{"n_head": 8, "n_kv_head": 1, "vocab_size": 2048, "norm": "rmsnorm", "norm_eps": 1e-05, "rope_fraction": 1.0, "qk_norm": false, "attn_scale": 0.177, "init_std_o": 0.00755, "optimizer": "soap_variant", "beta1": 0.95, "decay_shape": "cos", "batch_tokens": 32768, "steps": 5811}
Each number is 128 + 24 x the weight over its row's rms, rounded and kept within 0 to 255. Layers, rows and columns count from 0. Numbers have three digits each. The size before them is the row's rms in percent of the matrix's.

# layer 5 MLP down, 128x320, rms 0.131, rows 0-127, columns 0-63
099:149142096073111107145128116123108127129136087133093156139097129155130157153065138164089142111132113135149109108135105153119115100107127154119141139111125113216075097137174109115125145101143088
099:163144125096141146162118117158125133128139108088067100090079113104127150140157140113117090175144100126104143177120119128131154134126187111136126120130164165144131138084144175119116120128092121
096:170096142133102142099094132160107147152106143113121146153139160140134129169169125127114131129122167108130168119087097120090148161108070091116076143151119164137171140144175101157102153134164143
101:109125093146137136100156106161131107132129103121111134131146154151122166124159152135125082108117147118147107137152131148110099092168103136117172120122144139155084137152119122084141185154153126
096:121083094125155133169084116117107148135153158081141141163126131133110130124174159116128148156160151164102101130160172123125143163083124144113114171124138151173158120161157180151161160124100099
101:121101143135107125100191115098156116163140166090134171130106144125094124126119129092116088110148135113162160123095104140127103088105138160134149167134125106124151110096133166088144138137148159
100:112150178136109098155142142098105136094118156126162159142138120174108115153117123109149154141107111102120163115151111100153101080125129107140083142151131113140146152128161139136158150152138150
098:170128081084097191149159132130097145139123161095118101138097120146142140154182117139114136147143112113123132129134083140082101080129127099146132159143127129135134117083132158142143095137102133
091:151125162106171102116095109109124121121130184112158117084106147084139135119124103153116158154127147127160120099145166083105112140133116124168111129125107122143149139126118101072134173140089101
101:167138129127120131170132145155115110144115090113133106167100092086159114119111083140120164143140141130102122144131189164127162154123118093125154127131142148140153160133167133111136128094100126
095:182111154135138130182091146087134177160039116115116124137135151126135086138162130155156140123155133131089108129152152130127118128121115114140147095115118101103137138140119137153094135118090149
097:156133137148111158166102162131148136122184130153130143118184097149108156105106104132079135153168136145130144160114137130108116128164100130134153093119110155082112106146109129094149105149121131
102:095181118132114158142136129092128141124161116098137087145087137102115107178163138154112138122105108108172134150122155112171097110120137120150136109135141114098132137157131092108134091140158135
103:145111137138128088079143121139159143108110111125136159096100115137141136131137108134119109109119165120096127142137129129105102134131113143096111139120149149144140092123125099131126123144123127
103:125133095141097154120131143097084136107118111109157145160126121136163120143115126147117157129148130124103158137084110137089098143137112118137117172174128142137160144123151146156146109078152110
092:142116108125152129112126130091115138149126113112130164143149117106135152183156117139102165090108108153163123180118096123142099168063136162091148096094134108139111117125097136111108128143148145
102:124132133119116116108136148131119147093132154122172146147127147152123117131144161075116094166160119122131145120108114115115112126105099042154106129139116145134143150158096123087136096155136122
104:166107109146139155100222141130159150128147153148117088161083171144109147169122113160142105118158108119124153116174120144128187128108166133106116131125105098114117080134173126092141186122169127
101:103129116121122126141089136087160152113146140159140129145098082088094158124118143114093142109126135116136129087115122123135126166187149159116145154167149108130149135166150125117137126130153135
108:116136076118117108088123175084133152147126097111186119131142141102128146104121133127134051189115153106125136129123149111121152159100114123158133120119102124109122101143093133149139110075114138
093:118104140125116112124090134141111142116166159152123207108111135131145134131134118159157124149124145147127115106106132095103130134159115110106118091157129137095142148133110117145123136120107115
092:122123158097161082171113128141080087131115110146125159122117188124059115115136140125111094137114129120079134150154104125150167136086143156174094152164141094181182132146128092125131132120108136
106:172111103126128166115141144138166149105115134100150141111153105134145104116152084113119086160137115119112128143128136155147128147165120136094118056118142111095100113127155149122110123146101154
102:117104134124164165103144140108100128207137063120080130142134108167097178121098122084144117134176083123146132139134119121067137109145140126135130132110160098175157119140101124150177133131140123
105:154119125123146144128128112156122117112139108174153152148105121104130147121148123105104139134126169142127083151085119143129096111129096133153104105129157116137120164110107142089146124132150100
096:137132133120143115136076166185157082113127115106111137134147107084109134163132097145142139105168123118155127153136147102110145132105107108118114174138095126129086137156172112145128138116139089
099:128086181115119154178141105124079164166091152108115112133121127126130095099116134165141124139150151159102115089144103126098150144139160120176123131151162130090169159133113134114144132121096145
100:134142123138134120094098143154131134129135135135119157127135148118128127154124152068095114200144170129122107142130124130130139183067120119100130129152127131132128136138124130120120156179088118
097:134107098149141146117137081131140158128110121144095144120095099145125145117146174103100130086061114138140096147143084151132177134185145128155132131105137118086154147145159102137171162166144106
104:165148133148096145110111075098130150121109122133096127170152076097122142172108119128142107108151151144127129129157103159140124116138121133120145132093163133080091121137126151148103125115117159
100:174153162088107132075105067127163146173093149112123156108134100116119116125094137121107124137142092138149121120125139124121113166134162128150089162088201089149104099135142099122115091124109130
101:120148127128153103134140139144130076138139110138104141104096175166135086102137149089076142116139158100152196122165150108180132123142136161114189111139115160142111126085093170085119129120092155
093:138130144146093120129124087125154121138130140101119140130121116123089134110110138177142146126151096127110106104107141088161116136111155114112076202123114126099163147146106116168140099117124138
100:181137157122133134179096142135119141156150166152112157116109096133142147147118118129119119106120122184101129157116132119116158107173140169111137122093136095157126151137138121123138132133120141
099:124147127103131162159130097138093169173121136097179141131096094108099100142107154124144154119117131112143115097129177160126094166149108173109168146101121192114153151109148168133139143133159117
103:134167122121108112118136134112121171185140138092144093150154117168098150114130136124128107155128105166099121125131177090136102126095109145136083139135118119129103143099169148141107134102182145
099:116116100122123111116137134111139155125115158086114134080113109117112155100180116124125106139125151158126090185072091166139114120145119116095110127142123082172102134133115148098189122153176112
101:152140151156135137126102117103120054141166134143156110068109165147073117162113125177166091153130110172108077149161147137133104147142141120125091177108106131145125128112146167084118137155109131
098:131094143153113150137140148135146126140133150104129132113138170117127166136113142115101100101101143134165107089177106116130142136135103127154125167124111134133124167139155141180099150177114143
102:103141140142128116124123131121111095139163110160136121142129130096130089134083113178116139127086150115160139159092096120112172125097118149145118115104133139053112118149115123129150106128112107
099:132125165135098185105159111106121127133118132109176118064148140121146147104166124114171134149090160173155112105142117155134169130118070130130140139145112137146153128137102134154117125130141107
097:126098105144147153128120154156149096128115102120133123156182122155103128118119119148132095160176085120108138103172110146091112117119135125081147090127114123102121121152098110120122116144111161
095:141176157157128137138111109137125124125155104141139161133158146154126124135111133125096123166166141132085129138143118152093134115124131121114112134100120114156153097083184152146157107148129110
089:132129118106095108119122170163128162119143123152139128126130170115145163137119106111118151108113131133185168103128098127066078140161131112114152146148091104128171139135145097120107144157143142
105:114188120114092112150150128164175162165125132096098096100087165117159120128128144104120139092095127141140141144116137134106150112119078166130105142128121173130116143111094155148128166135132149
107:118097097104133135154129184159125103127123126152085129143129139094087149115138148092153106147156127138158143102137190118131142109102155097049139139164117108154127145109129157159125146091130158
101:124142097099130114126169181110127112125143090117115134082102133153120137132147116148127108098126099105149156106121108174122137133117114101098120103112181134124118107126116119098102112112130103
097:139117194149101155126141102097171131137158153092142126154176119119165133128127084131149125090121123105133160110121159138147093119104110098135135126123072121108130152144129170147109108141139101
102:120171109168140131150114117104149131139097129093106113118149139106139136122144114139111114143113170110133119136109161093102147080145136130079132132157185146159094144095144151101121099087101106
109:132116099130067118133132127131133126152132130105122052122118131108123154153135149149142119123104116127132145124133132109108168152119146090121145148141163098158134140119146128172119129078125082
105:082150136165165088166133129147167094122125158203178153130116122187112092138132108122116126160122154142132128105146099125114117117159145143099114128194139107100125147136100104126144139082133104
092:135144144103096146143141142181116113151109113145091178151100155112128143157117133124121094110135149149137128147137139125120143138099132166146133134120127132139173171108104153141158134121132129
091:122146117114130155106120122158152099136139095136115130105112147142128120107092140125129087117157125181051140145148119102105108118083100149105102120120119142174083137130122129154123188123123157
102:132151115131141116142107174140150098146129095099151095111069161116122146117137144151170098152142148147151088162120190128127132145098133140112145117143117125100167049136139126115146110127117146
098:074097150149140143119130110105161191139168142148157093107155104121145106125132091152101115156161121116109132156131128117203135120142126095119108141151096130131124101120161136144138074132152140
103:141108094170168125160091109176110124128132110123119163131117098142147114100124140075132066121125119129109103125150118115144105132122103140159127132084163145101155101069182143112137152154150203
097:085130110149091119110166162109192134129140141103107140144109133102110111116143146123118103133130079113124104111119097139058097144128118166120132131117104132130085133114132150154063120171148098
114:140163147199113125088119121113141114119141148128125171104124109123112136137183128118094103169169147152101118159120129141129138133112141142103106100158118056117176152100126147119141162141113124
092:144099135130103144118124136139076138126098079107107112161070124121123107103167140119095143097134122170131141127132114133172119099143168136143131120111202154116117145147087137144131141106111094
097:102130141140109139114108163072116116133162136138141081139115118125127162106159158114123159125155087111166125148145095132122154120132119081151130098104114117124139134142129139132146100119138127
095:122117096123106143146091107163150128136110103096124148102121122139096146136104110134133106137118139151129175103110163114177131123128151131135111138173170165150102124092141158150138100139168134
101:126159157109078124132121103157140147145114112105122135136163200078149099116177139079126108168113135131098129093152123162165125128133094135138145150096128087155148101129106101150139130145135106
101:078080152143154120072104102147104129119123114122181127135138102142158138137119130076125174154123097119125067139148137137124131149134101090088133108098135134125155121090112114124100122104156098
100:135112099117146137098171120144140158152110140089129125124163114120130135109140147102147142107181158112120120106081109100131108189115113152131143119124146161106127131149117115139139153083142130
095:088140121132109086160182121115110089167155123171152149149099138126098170138156097102107098099140166113109121084141112134138163121146150118135157133128137122102150129114148132137150135164138106
100:154164083129099124135159128105145136102117120134146113121105131093118116159099121142140166085115083157123138122146144121090117187131075125105109166164149138118109141087155088129123097124104162
099:144122100090136181079076151166170122112136125113130110173123125113111090081107131168148107142121110181140115143137142091131144188123148125116096116153113115130149120138118108132087134117105132
098:107136139112114104113105170121131150153125122125145092132136134143169166176179110123128125129100134119108144103127113150151125149107173137142151164126128172172132076121093111087123130095115114
104:102110073120108145111106138119116138181115139135170137145109100112134145103159141113109126129148127122113111146143097134160146139115158187139125147141132129106104115130095163105116140100156146
093:109117156117128151158127142117138130179142133120123110128093086143120072164106137142080085122108163102141133169113099102109164139138150142154119115181062140139139119141097098134159131116134109
096:140091132164128091139106100127100140139132123100133114152161137102134088156147124164152111078111115095196149122130137130138095152115104128131111120143136151155160095088174103153109067130092160
092:118144141142104154117160141100095095112120131152155124143103125092114147177125086137170147129114070100167122095119135135115070096173107075100113135109142138146151131128104079157117137161135112
101:129171124154132162122120146137142114150172145110126120143128098127126052191093142096132114151110115132126151184144138151133163126122158154131103101132110142127108121125139116117115115140140104
104:161123102110116125106093180111165080131122135140154128153148094144124139167160139114136134129119124123157155139123124123202126135107117112105140126116139157143126149122132111148119138114104137
097:137145104118154113104117130100158108115140106182089182105097134133090149098168180150109129101182127081149091130146146158143091077123117153116126157157081084138067152125114105138137114166081157
104:175133116114147129142148147099108157116120110113092095083102113113147137166109127142110150142108092098155142140129161149108150161141105139130134114117126182159157077100146099137121128122162115
104:137132157114114135134122115132108091111140116105118163115133130131176120142113099104140131129120125178136120184097126138128159114137092113084102115158124084134103146091077125102126116145172136
103:120147110128150112141138118132119142090133146086136180138129146165117138127114148157097132152138168137125114130151124108104090099084163091106156099142119106110138157155135116152105134114109131
097:115106137133117109130097104158131187124119161105134125133100129113144127149110107128152158148095109155143126114108106099114110099127102164096124122076126115086132118137147085136147155138140094
104:155145125099132098125153165112132116139171157132091132181138107087095158117103138157152095113117117193163132157189118153126117192114082139124083113133130121127128146149140115131126124113125128
098:117092159118133106090128136102159160173145153126131174135115136129110119135125105078164145146162126070137120080125147100120156128124141143184110108106115101129152081133131155107187156103141122
093:115153147104143117140163146152125142152158099131111138109112162114164110114162152114129122160111103118066155126143125152139119129121128133131111130109120099134129133108128157138114133116147114
099:111144155123120124109135143117105115190184112152144152127176089082167110119164155101159126125137166151096123127074098111159096126116122170140048146107149120136077123151130116114138089143145141
093:131117073178122113161125172111112119147116162132101110136097143113094119145122122166146100146093130141140136138148109137154173121145131127175118114121133160092139135118139127082113142094103162
100:091140082148136117155104130121125125135109143145133121083164119114130120126129119126141118135141121132114112135115113097100154180097090169146136136109140143102121114127110119134135134175135117
100:145075134150141126115131154111121150144149102115117143168121123099139110157121106127095132123131142144179163156133102110160136098126141092148118117131113175110112094115139116127098123114088134
106:114117164132164123118112122178114118145154104112134110141143105132125143146141168129121099174123091095114151157125181155100104115154156117118087121157098120109135135125169106122127124086130135
099:129150158142163130099113120111118099185103125197098110148125132136137123121117123127131083120125152115116118102143157096126111136112103106095127108131134107104105092136132077144077153117116136
095:143145136088129115148138182187105141105112137139131139108143131129128166154106107105146133137165124160098162154111111122089110119103146159114147135126170179128174157191152128140127139164114114
101:170146121115127111139155099152101144146115146122133170158137148109118127120136136112133140103109112151117088114141133130108144129139154116119121180104120111128113119099128138180097158127151125
096:139143129067082146119137194153115162113107158106118120139111158155129098098162114152137146119147112109153115171155127163132110080110139125113163123076104124148091127135120109140138153154100100
090:145131126160132113167137144172153102095114102123072120110148130088121173089150059098152100154133102094121116143106163118126151165145124160168155103123133173174152124099089186143113142120109112
096:112124134144117162151144115115148118116146128155172146120130186099125137139106108097133081129128129138140145159089139137125133133116090149106129110159104126142102121144129136147145115112143130
101:071146148096148111130155104144131074146111098099122160144133132160119090104122168092159119174117135157091120133156153121120105115085136171117131146101137138121107115139107125129152135142185116
092:124140134157135111088132165124148138101155137110100107139086096137104120164157134100116122110109109073102143063152109110106140140115171088141134163157125138118138136093099171145109126074082167
106:090111125188076113107133095141160115130130130117158132122121125147140124113130121147134132101134175128127085148106118134094076153135123119115115128137132147137143113121107158140158118152116146
099:108164120182097131125097133113152125098085114136156132153121105096146131106180084142143157116145171095155130139113136151115085156059116115118164139137104112129133117139125095113187107149108147
090:139131158139170123148121149139125108081141142081144120166093115157121104114116166123104170139094131090092150096089146124121119153146120140112096197090147105102149102130123114096062108122132117
091:164088143179094182106145123141130165153147183159095123149134114111101085118154138137108144126091112091121183146165143146121144129119151131118111101150122158134142124142166130132141158155154103
095:112132128162127125113097139188066130127094132144119113147090126111079120062151115147143152090107122129147119140121119098106169123109097136130122130122109143125152159123148116156141096141126121
102:111168136140146124137133103113128182153168157154169105118130147131141077160110168148097114096063150143148139138121167131087138120100130100078126113153105097112093116135139141121168124186107121
107:108171099105125135115099123125116152107103136150121116115151102142118133129103120109125145131147146153176083092145133101163142158159132145137130122163154161093152158153141106168146096091158116
106:120142131116118136156106116105099114135149129142137106154156104102122133090188085114106122094095140146191158138080100128176085093143126122115076123108114129119101098150125133169127113121117108
101:105145079124149162154115098115092095139103145137115164110143139093106162156080144108158154125099097155125145134130131163138161109115141115137137147123101131103127139149125128115159154133074161
098:127121128153129087157126106120126064108144171121137117191154143183110115113155118128146082124124131112135136118137129090131110122155119109153149143136121167112101091141131127113133145189097134
097:143127142119157153065153128138176094136126146124082135125155129116133144135121141097168132125083088113104159176122093080131124143116170098099129111085122126092098119111147160152125114129142092
100:156090122103164105127103137123138098159160155185133116107149149077150139140094155149130138128131095131105174109146104161117126114160132150111139097148138136137171161152114194122115130122141157
101:088166090147149100137136154095116134125091077173132119120159113108117121131101088095140132097099146184113140128114135086109143156144157087142191162137108129130121116118117151158126121113150104
105:117101129131116101120105124124164118135109152137065124128115153130116157114137138106079106139141137134121124082134098114145119126095122134153118100138134109111122108105159140163163146128131132
113:090115125139121132136116151138173146130107145125111139139125148153153127124145148114150165095159151136116048162126124116079140118142101128105142124102155117100127099136144183151097142159105096
106:093124109134084118085101156159150117113114179151127140140126125139130126115138110148122112161092115156069125154190141110107138125128136139138118135134117124149119115119092111155119085111112108
097:138143114126171150121090113103120141133170131149099104125111133131148146126152097142104136121154130097122123089162155126136182147131165173117155126128091147129180170121130120130124133141156120
102:119117125117143116136156140090126136129132074081136147145152164110098154121117119118124126148130128141100148100156140167068151070100166104111146136080088108090139127091104181084112138126092105
124:120136121120085164133123137118096127122142145149138119121125125114124133107118133168099116117172101124137169134111165152108108162165126088184171117110131072120126112150139102107139135132114172
102:113167115095107130097125163161123153111158140141116150117171114140086138113132105167130113145119164128141145143143127100137133098108112105136157147148137118122093114061170095102085144119191126
107:089139122175113105155131118148115111127164133119118132168120125146066135160126086184094124127118106120150127125135102139139131138134117130146124143134161129111143135143167115167114108128113142
099:140124145149146124128117111139143076133124156131115154171083113116133150136134123165159153157100130097116133084125110107113135134138130121123108155140108120152126123156156165151159119131112148
097:098142094182134127107092173104123137133122180111117125135147074113112103104136112143132132141145110121099137098126114111133106120107125100090129124135144143115119111087099105164149167134118182
097:125101126104157147150114092158088137155087135172168114140132093124107093143164106083141164127156096110146172157118141173137117101136112168122135151111167136084180160144137092132105131117108140
101:121131097113107147133136092112110095100155119167125122092103157151131175142102156142070091109109180190116149133145127141169083081097159121151114102107102140107152134099143149124181180139168150
097:174096179103108134129122151135131111174126161130135103105171126105121138165105125084154137097112103145095131128120128141137092118098153137111087139104132095157119097075138143138143121141138160
097:090090111117133104137091123136093161130196172146079112139148096159152129141170105156134155143135140149090119148181126102113060115117138133131127162181150115123127108117133094147159176175121140
101:115107112125136133129100088131109131138141118174127096105099142115149122144116086178119113140109145102125142139175197141118128120152111135124119125124123118087084135118109148099090134167130136
122:101106114122144075141126128153118114167130116141161133113137133138119105148155089130122141141103085127126116137163167106152136161126109148124056137140127133093109158152112168123123124134106149
102:118106191141109140111139134161117146122124092168163137126137133106134169154152140114200132115107145124125100103151107097108125099165124118151150117151142115103142080076117153109169116125056095
099:107141127174115119114126108115074097114142134105154091115121157127134164124130114149125131173085131097104124140120109112119148131115095115152115110166114149142151142111075163145118111184101109
103:117131147155167107123133166119127106147133102131154167120131133141136111159160120124120132139154163140105118129084128145149134156089132132104097107102113104097139150096068132144136151108081118
100:140103139144139159115103108156151130099091124136158087138128119111120084089129137101078098113143101112155172132140132134092123155124126157100121107143112156115147119134126096105182137148126133